python train.py --n_layer=10 --d_model=192 --n_head=3 --n_kv_head=3 --head_dim=32 --d_mlp=576 --vocab_size=1102 --activation="gelu" --norm="layernorm" --norm_place="pre" --norm_eps=1e-05 --positions="rope" --rope_base=10000.0 --rope_fraction=0.5 --qk_norm=false --attn_scale=0.177 --bias="none" --tie_embeddings=false --parallel_block=true --extras=["capped logits"] --init="normal" --init_std_qkv=0.0361 --init_std_o=0.00805 --init_std_up=0.0361 --init_std_down=0.00805 --optimizer="soap_variant" --lr=0.00579 --lr_mult_up=1.07 --beta1=0.95 --beta2=0.95 --lr_head=0.007 --warmup_steps=200 --schedule="wsd" --decay_fraction=0.875 --decay_shape="exp" --final_lr_fraction=0.02 --batch_tokens=65536 --seq_len=1024 --doc_mask=true --train_tokens=208400000 --steps=3180 --dataset="wikipedia_en"
Each number is 128 + 24 x the weight over its row's rms, rounded and kept within 0 to 255. Layers, rows and columns count from 0. Numbers have three digits each. The size before them is the row's rms in percent of the matrix's.

# down: layer 7 MLP down (transposed), 576x192, rms 0.126, rows 281-327, columns 128-191
# up: layer 7 MLP up, 576x192, rms 0.135, rows 282-327, columns 128-191
down281 103:127139153093106144126153117127098111103163125139126120129094112128175066119111085116092107126097109153121126122134105162145097076136134085136126098099141150159104120102082084125140153096109150
up282 107:148119145136142118141126151050114177152127125145150097109123104144162149123153145120127116102130172108128103138133113168119139104098123165147136150087141129142149136140120115119151140113102143
down282 098:121165115134148126133135107126132131173131149119102177114146145119121119144133080130117104156125131093159182111135142116187107160140133138126130161100108119150100147121122146089118166084121121
up283 105:138097136142170137148104143116089118117143126095184167133108135100085160139148111112149094106126190147154110122115118108129128093075117134081116092069091110117152127134113122134122103127155153
down283 106:136182129118150133131141137082103153147073131136103111131170161133098095104144116134099079139143071070175089157120107117125091131156119124126150136187138116146140146145153107093123135142098121
up284 102:193122112159126114114148107136109140144130129120186125173153054094118123142151116100146163129140102125111134111094146123110121118130112127139150101151138141136153133120071106121091121121165124
down284 109:145118141127176097163149096155132161128183142136150121201127026132155116127120130143137128152149135115144107126125135148112099128133114145126109126133118117130126101102132116116108127164125124
up285 092:137113114135177142111130110150138088163127122113145107131135111141070136149131127104132149125114112146123117140178141144148121148108102160110154110174130156141109113133138098141134140146083123
down285 115:155097119126134122123098133168128102060127157098144141177126134151069142147151106165115141065126151106110113146103095167153146099132132120106127131096142099134140144144163136128132140169137144
up286 093:159102141151151133158127114119149128134119119114116143083159147129127107099127123121103127123140165170127122166097120160109164135153133139171147161092138084123125127133154140096114125090084110
down286 095:113139106148114106107121110130110142100123185109149143121157162100129164093141092175148109143100092128132085137094118128119139141142104146122110097138104154097148112117159115103119109143139125
up287 098:129069141154113149116083104137118125103139124119179137112145099125124164109168150148137133126114144114131131119157152139158092122161119131161143114177130083126142105128134115110082136154118126
down287 100:151137122096109133093110153132087152092108165092134140138144109110115130124128175163116109168116138088098131150130169085162135116097084134126126138138107102120132175120129145170148115095116129
up288 091:100168101166107098109141109116138145148121149121131134115156161112124126149102111097120109138136106129088086097141117073126134103109130100143140138115157081139153114119118144113142136147144110
down288 098:075136128149100171110107164147119081096117158146103148127109166135125109140150148114105154152131116126153121102132152168112100134127116143143099079140117138131153138135133115093122135128137107
up289 084:154082109156154159153114108100090129136141079158135129130156115094154078173172147100176089135111131161139127145119158103120162122144131131151116113154135174146118145105102108156127112109137126
down289 096:120139183155127093125087130136159148125143133126153133124152131111129121158101103103144121132115114067119095122128128132105136142141092115124131121115122107130149125068110161100140150094128174
up290 101:129079131093139114105132080173142157142169119097149126120142175119113106144131212119156119141130143114107158087136160126157123101143154154148155149102070085091106125135110166140149131132170092
down290 097:116139148167116097130131169125139125151132131096127149098075205111090129110099077116148161120146132138149127140084108144156154119120138139140105083117147091101121110122134138124131146138148152
up291 094:157151143132117139089119135115098142156101112156121137133169094084156125122136111168131134110102118105129076136100153082132128139138114075139147154117138141118108106111102096115082143141177066
down291 090:092139103116129077140162127095114124099133132140126150167137148138126117103138094068157118131153121114094105122111124125133110141107117124101147110160158142141137136122128119127111143129116166
up292 078:150150155104127106154109088117122131165138142101119117158160096148142141117137127147127116100128111115138151146126148131129128108131156141112137112135120144136103122133151142186143163173148141
down292 077:109115133113170130069112149133092121120133128112111121113105136092151117121130092126115119120130140119135169155163133129109145145148123140065108171137140112162109173102103145097162155133145102
up293 101:150158162160109130112170086160119208125170106123134167156130141111111138158112163104074150096145121105123130129122121073126119143088120117096140121140153142097136124126175121130137154113108130
down293 098:134124138089115121160114165164152112149151152151117107145100156152104122131136140106126133158162144114160144138140101095140195124131069134138115097132134130150112116114095118105152127149116133
up294 104:135114105148102133157134087114134159121133095160171133151127100134125147163153115109120113085128115104105158137117083094110178157127100087133162144146135135107096132129134104132097158135089115
down294 097:121095132145110150076146145151131149101118129073104173116075120141166165106159185143140116113103094150114145176174143126164124095122118129148117082086123171158101156134145129147135151153133098
up295 093:127110090164116143113158085138087180121150123156101149111109119115137113159169109169114135126190063103081119130091104141121108098116180125145155149158130140105148114115073130154132158116112109
down295 098:109113115139148153130143112108173107154110127159112155104098121116088171137161117092133134124132160127159105161142154155117113142090155138136143117126133144153100102080116118157136123160142146
up296 106:117113115148133085132133137142081095129125129128125102151084165153114178153121099131121140107122117161139113121107177134107140144160129082140137092183137142145149136111131117122120105119095159
down296 103:144158102104114138140114139159090112106106127113177148193117155119113132166082116138069138120141090088132173124105084115124127103133171152174121115151147131102116110104181112145129155124149157
up297 087:130101121128137065126104142119102162104140121150125117152151079134116145132181108108135147093123156104146178065080152090107156151111084091091152149153146133113128174186130105133144092144113123
down297 091:100219103158146087135150126151151156153141135118162111134122163167123150097107128128132126160147098117134126144186117119129125084130107115148096102108106096136118120127098163113103120115108114
up298 103:168181117124140131130135135086115150126160150103160168201130147118126160116107110108136127092095125108107109108135124092139114139112083101170071135134133112128137125102156092095141155132106095
down298 099:091146144120117133112123155121124180129145137080155106097117127152120152125122151091106138128131142101158121154105119121091132142173074162101154126123156160117092129146124180130127162105120158
up299 092:143108100126091130108175155126147125125162168112128078118104137135158151124132104136128135117136109166118167123133129119128141142116157174105121109119090140148150117138180118139079155108123168
down299 102:108122117113093142104122134142171127135146098145106096152092165142189088116146150117109094167155145119118160109131122169167125122144111149118129110133118139123123095119107104130131132120106172
up300 090:137160124144142077109154127141172122132162120099159117120119145121139109132110131132157129095109139138098122162152140100108130156171141133124170125141142129099141114119138117131137140173071125
down300 095:108118105127129137136122086145120116161139104081120066086131109077140163129140164121126104142159108125135143140120127167145136145095134144134149134128138123128141107100126132168155143133150150
up301 104:126082145124125104088152172152136137117074109114107147131109143106154109104101143124129142080099132144104130135065120091127136125120103091119196101142125113093091143163139115103153107135111106
down301 107:103083120154134141125133105111138138117125111082118158178098102152126126093103134143126185117151106107165157124054082135118098166124111124135195091118158136145153110106135115128154161100083156
up302 104:126108122136092121095133166093136107085151139141166170137160118102146080152081085138152132137135107144097123147132091161170123106132133132092134121130122119152083110090134123140129155130127130
down302 096:133100130105123115112128164137145140077112137141118127091142100089125146109176141118109117107106121174137165124125162093131121102099085123114134139100131092101129163159147150121136153137133125
up303 109:144129106125147112156153115125122173163124071157105109113170145135129105113097126138148154110094161140118109136140135112110133143123082075143131140113115097111120123147089100177123171127102075
down303 105:123115177120159148103098137151118105136155164112117137133116171143116151115180158170142092149103139127142125117127127128124123151140108146113109147099106125119139146118141139155147099102088143
up304 091:127138123160141148141085175124085103139123070115145151113068106097148168153131157160144161181160136115112130114114101139115110094136135122112141120158149126149091126139132136127115112145165122
down304 091:122114131139129137136119129123115134140141169190139115107136122071134086104125158093121147143201128112100137135175186163115150121156116098147132136129113103106110102117064128148128099154150107
up305 099:125147118156122153101156152139132127100121154119114152094110124121176145116130121118131162153112145116080176109151163175152121122098158129170179150121100164129133137137133126142147198129139134
down305 092:084091118098128148105117139118171151161153136085139132098112137121162089116090122112132103105128164152133140101091099137161117171149144084090111109141113128140140136123099115125130120136121144
up306 106:135186110104152124107135123128116125115105114140116155147122142099167137101112144129103119156135149113132122090161138156153108101143153132078147148125108101085155139097144166117132115134140158
down306 107:128130121139153118155162115104173120122157101105131134127126097089125150129176173134114152132140113109128150113176121101109099136127086175098152151173128120126137163136169180197142096126128126
up307 089:120104117151119109122127113128123126131083147139103130160153140116193121113212128157139138111096119104053156096126160125105153123082114150133076120116125039158113132147132147142108163169116112
down307 094:151135136145165094118106136108116169121115128130101148104113140145147150100148109144093119124144131110123108104100109118162174124178136074092132140110133124058086118191143141121125086099168143
up308 101:142175164188100105150103125171102154113133136077087096103124109152092112136111112113190148128118128137101136123085103094138110107117173171071060116147117105120112119113108123123141109166121163
down308 096:125146103155133083103122102170138166126131136143149137126088152134127128141102123144170168122116129167106104188144129095133171137114162142135151121142113148128134106137133145151150159120137143
up309 095:138156137164151119129128093147130142139162111145131142127122112088144110120158117098135097113118125128102118169132126116140127123116146175089142164156140121116127119108140147130160096140158107
down309 092:146141136133101138119140115098093139116103135116165157080140126150121110122140117114108122103147119117145151083163173110090118162130168142122138129125114112173138133139123137145100165072135129
up310 108:101110149123139179101143072171103115109124150120129118112173170179151129112189117158133085116117159094087147125099131143138121123150133180107131088105155166139118111124147128133099158184107115
down310 104:156133125118136109137146104122076120104141128179139114125105091172139161099141147169095117114106086127128119135142127130102123141142077113140139180105109144151144136152129121132139137091129145
up311 090:160098117156143122127132103128108155082131136115110126098112135140128112122121143121127108155104129111159104134166155125086125160086138126159150127149169114140114142129157130127101174123099126
down311 094:115164167107136119106156154146149139083149119158139143173104196132090146144135175110113169096146124129147171146130137120141147108131158110106179138133168175110127144150098104134155116132164142
up312 098:126172101079128105090127164139125100085135147089145119090138131122118150161148104132153152132107093152129077118129131120127135144108127165121114126135124122170080145136145134140159122148152142
down312 105:093126131155114146145096173146151144163150133105113109154111116071165117129116133111114116121103178169110140164116131112156128116111115125136095078118116125106168084124100111124152128143142154
up313 097:131100145115122133127102104119094153120107106126154109148144152131140155155081156120136123170115140161120087096130167147112119124137114103188109095087116155153147092109148139107166146149152122
down313 093:134131121122153126106109164139126117140163116144132097160143123115124127132102145115159180111158129096206113136137094108138154111143135127128123079158130095105137118165125124110114128134108106
up314 092:157110171145093115104146127169130142133093176137149137132128133170122146176142096095140194122142102124137127115145144100200120146150103159147123089125151086152146141101173135149066109098142158
down314 095:124112112173166134136129127109113112088178119136117092095113133142102133106132113124140127154146103092090153116094137126152140119078154119123143098139121091139166139069102108136149094134094103
up315 091:123099114146104071089146131140087091156148139153097124171128129154176167160109147132147157154113095146122133092155146168161136120120126141146126123137106164085161093140096096136121134149132145
down315 095:125157151136098101093110137134116143060130188136151126160142107144106113133132106159134080180156136125135118157138063108137120136132161101116136136089158097156127125140145147129167158117131107
up316 100:115105141111107103180099093128136113101128109131127142102088167137127074123095123076167138118116108168098137119110098084112114143124118126143109101143105155157093105130115151153132133070145159
down316 097:122154122144128135100151119132131209148149127074138125150140140103137151126193184137147104153144157084065140120165141099101153078146111149138146087092131144117132118124101113104138135159127147
up317 096:164127139102127155105091092139087136118146087110152146147111130116130153143169113151116118134145071112137138126119127133151157131127087066179120103137192080133134125154150158089158154132138133
down317 098:140135107137098105139159135091151126140137134112134122132121114135122140145113107139117122103139150140137120122164170135109122106170125123101161117120111124102137132160080129130118120111118119
up318 106:143108133133133103105102125129126110146117113121129064161100110068134098106124125161154122126168118105154141120176161118110131080110142139118107132115152134097113108140142174160107123163149111
down318 105:128143094137113130134156138108143132119071153092110169131114126118137158172151097125175115129122161101115080128110146118132139097155119116122109140152143110122108078140077169141102089155123122
up319 100:170093146138113138151126141147127138173132117130127140123137151122134153144123106153132100121174102164110142139144143140109151116165125079182124119126139078130118101113113130146125211146138153
down319 100:130123137151116135150139093091165140112116101136121122117132157126093107133108096084119102094152068144105133142154115108106138164125165154103099135162132131128130118119083112127101109134130174
up320 103:162129130133117145140131168108083099161111142131101116153094105121141166149125149137167101145139128164155108124117140147147087080158188086139124135147098150118149104141167123112105133102108106
down320 096:140102127106110106069135088121121148110100134136164088138150141145104085148141131122068139103138123132066152069086120166139120136105142109134137142132161150105136117128126119082109129138159151
up321 106:084111119106130109095141128102123150135101131140142162116118069127126113117119114136166157119144121151090102162121101135169115097105103169143130163157127141114123130160091110149139136148176140
down321 098:121129153110085122148117143142129120150113088116133084120113159126157142107142103114124140139117160151094097111145140126114125120134188109109102075093130134135159142163143121100098117115139093
up322 100:113162160132133114131127147139145151115137092116103116185172124151085184120148103184107118112103130145101160121152118121117179117112111120126097116146136171114127150114169140117108160153156100
down322 102:136181131131130140131169163091179145085122124115122146120120113146132126146152141132105126159143087089152140132128113077124123101116147116132130160118129092156169092089142135135116167117152152
up323 099:143137149111130083137136061129144095139122125135173123079130146131105188110155073180121140128123162124114157110105143141104130096112078134097143151139135167142099118113102145092086147155180156
down323 103:130148129171146138162125133134151103131136084115100104130120132133088151170129104114116125144120138155064095118093154148133129125136117149130166112124152118108140111167138109114169157073116161
up324 113:135152126095136118144106104109143153115122143162114137119100159129161141115145104166101117104155161156110078112157130092113118102121153156140161130115180130180107149124104094140161143126153147
down324 108:114139143156119120162139124136103177097146134119115137114140151136132076138148107181140165122110136124123138163176105142123104137154134105134114101157110124095086125114120056158145139103146123
up325 103:157123142166143105152120124078111146113132124129079115163135142125126120117126099169101081110126119147072123084129166138100051149135059192096181096088118155119116138137127133107113140135098149
down325 107:129124133133129101122099085123108137134108116143125133114144140106106120149077143143146164151141110111110134191106125126132156162080108109119117141089136108175121132133143108107162138122164112
up326 099:115121174111108141136105140114098114133071171151149131129100095102135140090115176142122123108157109136113115150172132135129103089172127105169144156166160112129148148122104146127154134129147082
down326 094:145115123149141151128113109121099111058120083086145133137133160142150111118149112119097163143116123106078103121087098102145159139118133125145087098108104161097156123154113133153124152129109104
up327 109:138102111143110110144130168125093132096118101133110127129110160134115087120113131136105133092137133095089119116131088169117120126148097111132097125107137133115140081146092155174139090126136189
down327 113:121124099133177117159102160145142080090136080080129100127161150155108138098071128135168149116141124137139140151177123120165118098108108154125121120132123127108159131143149167137124104128099092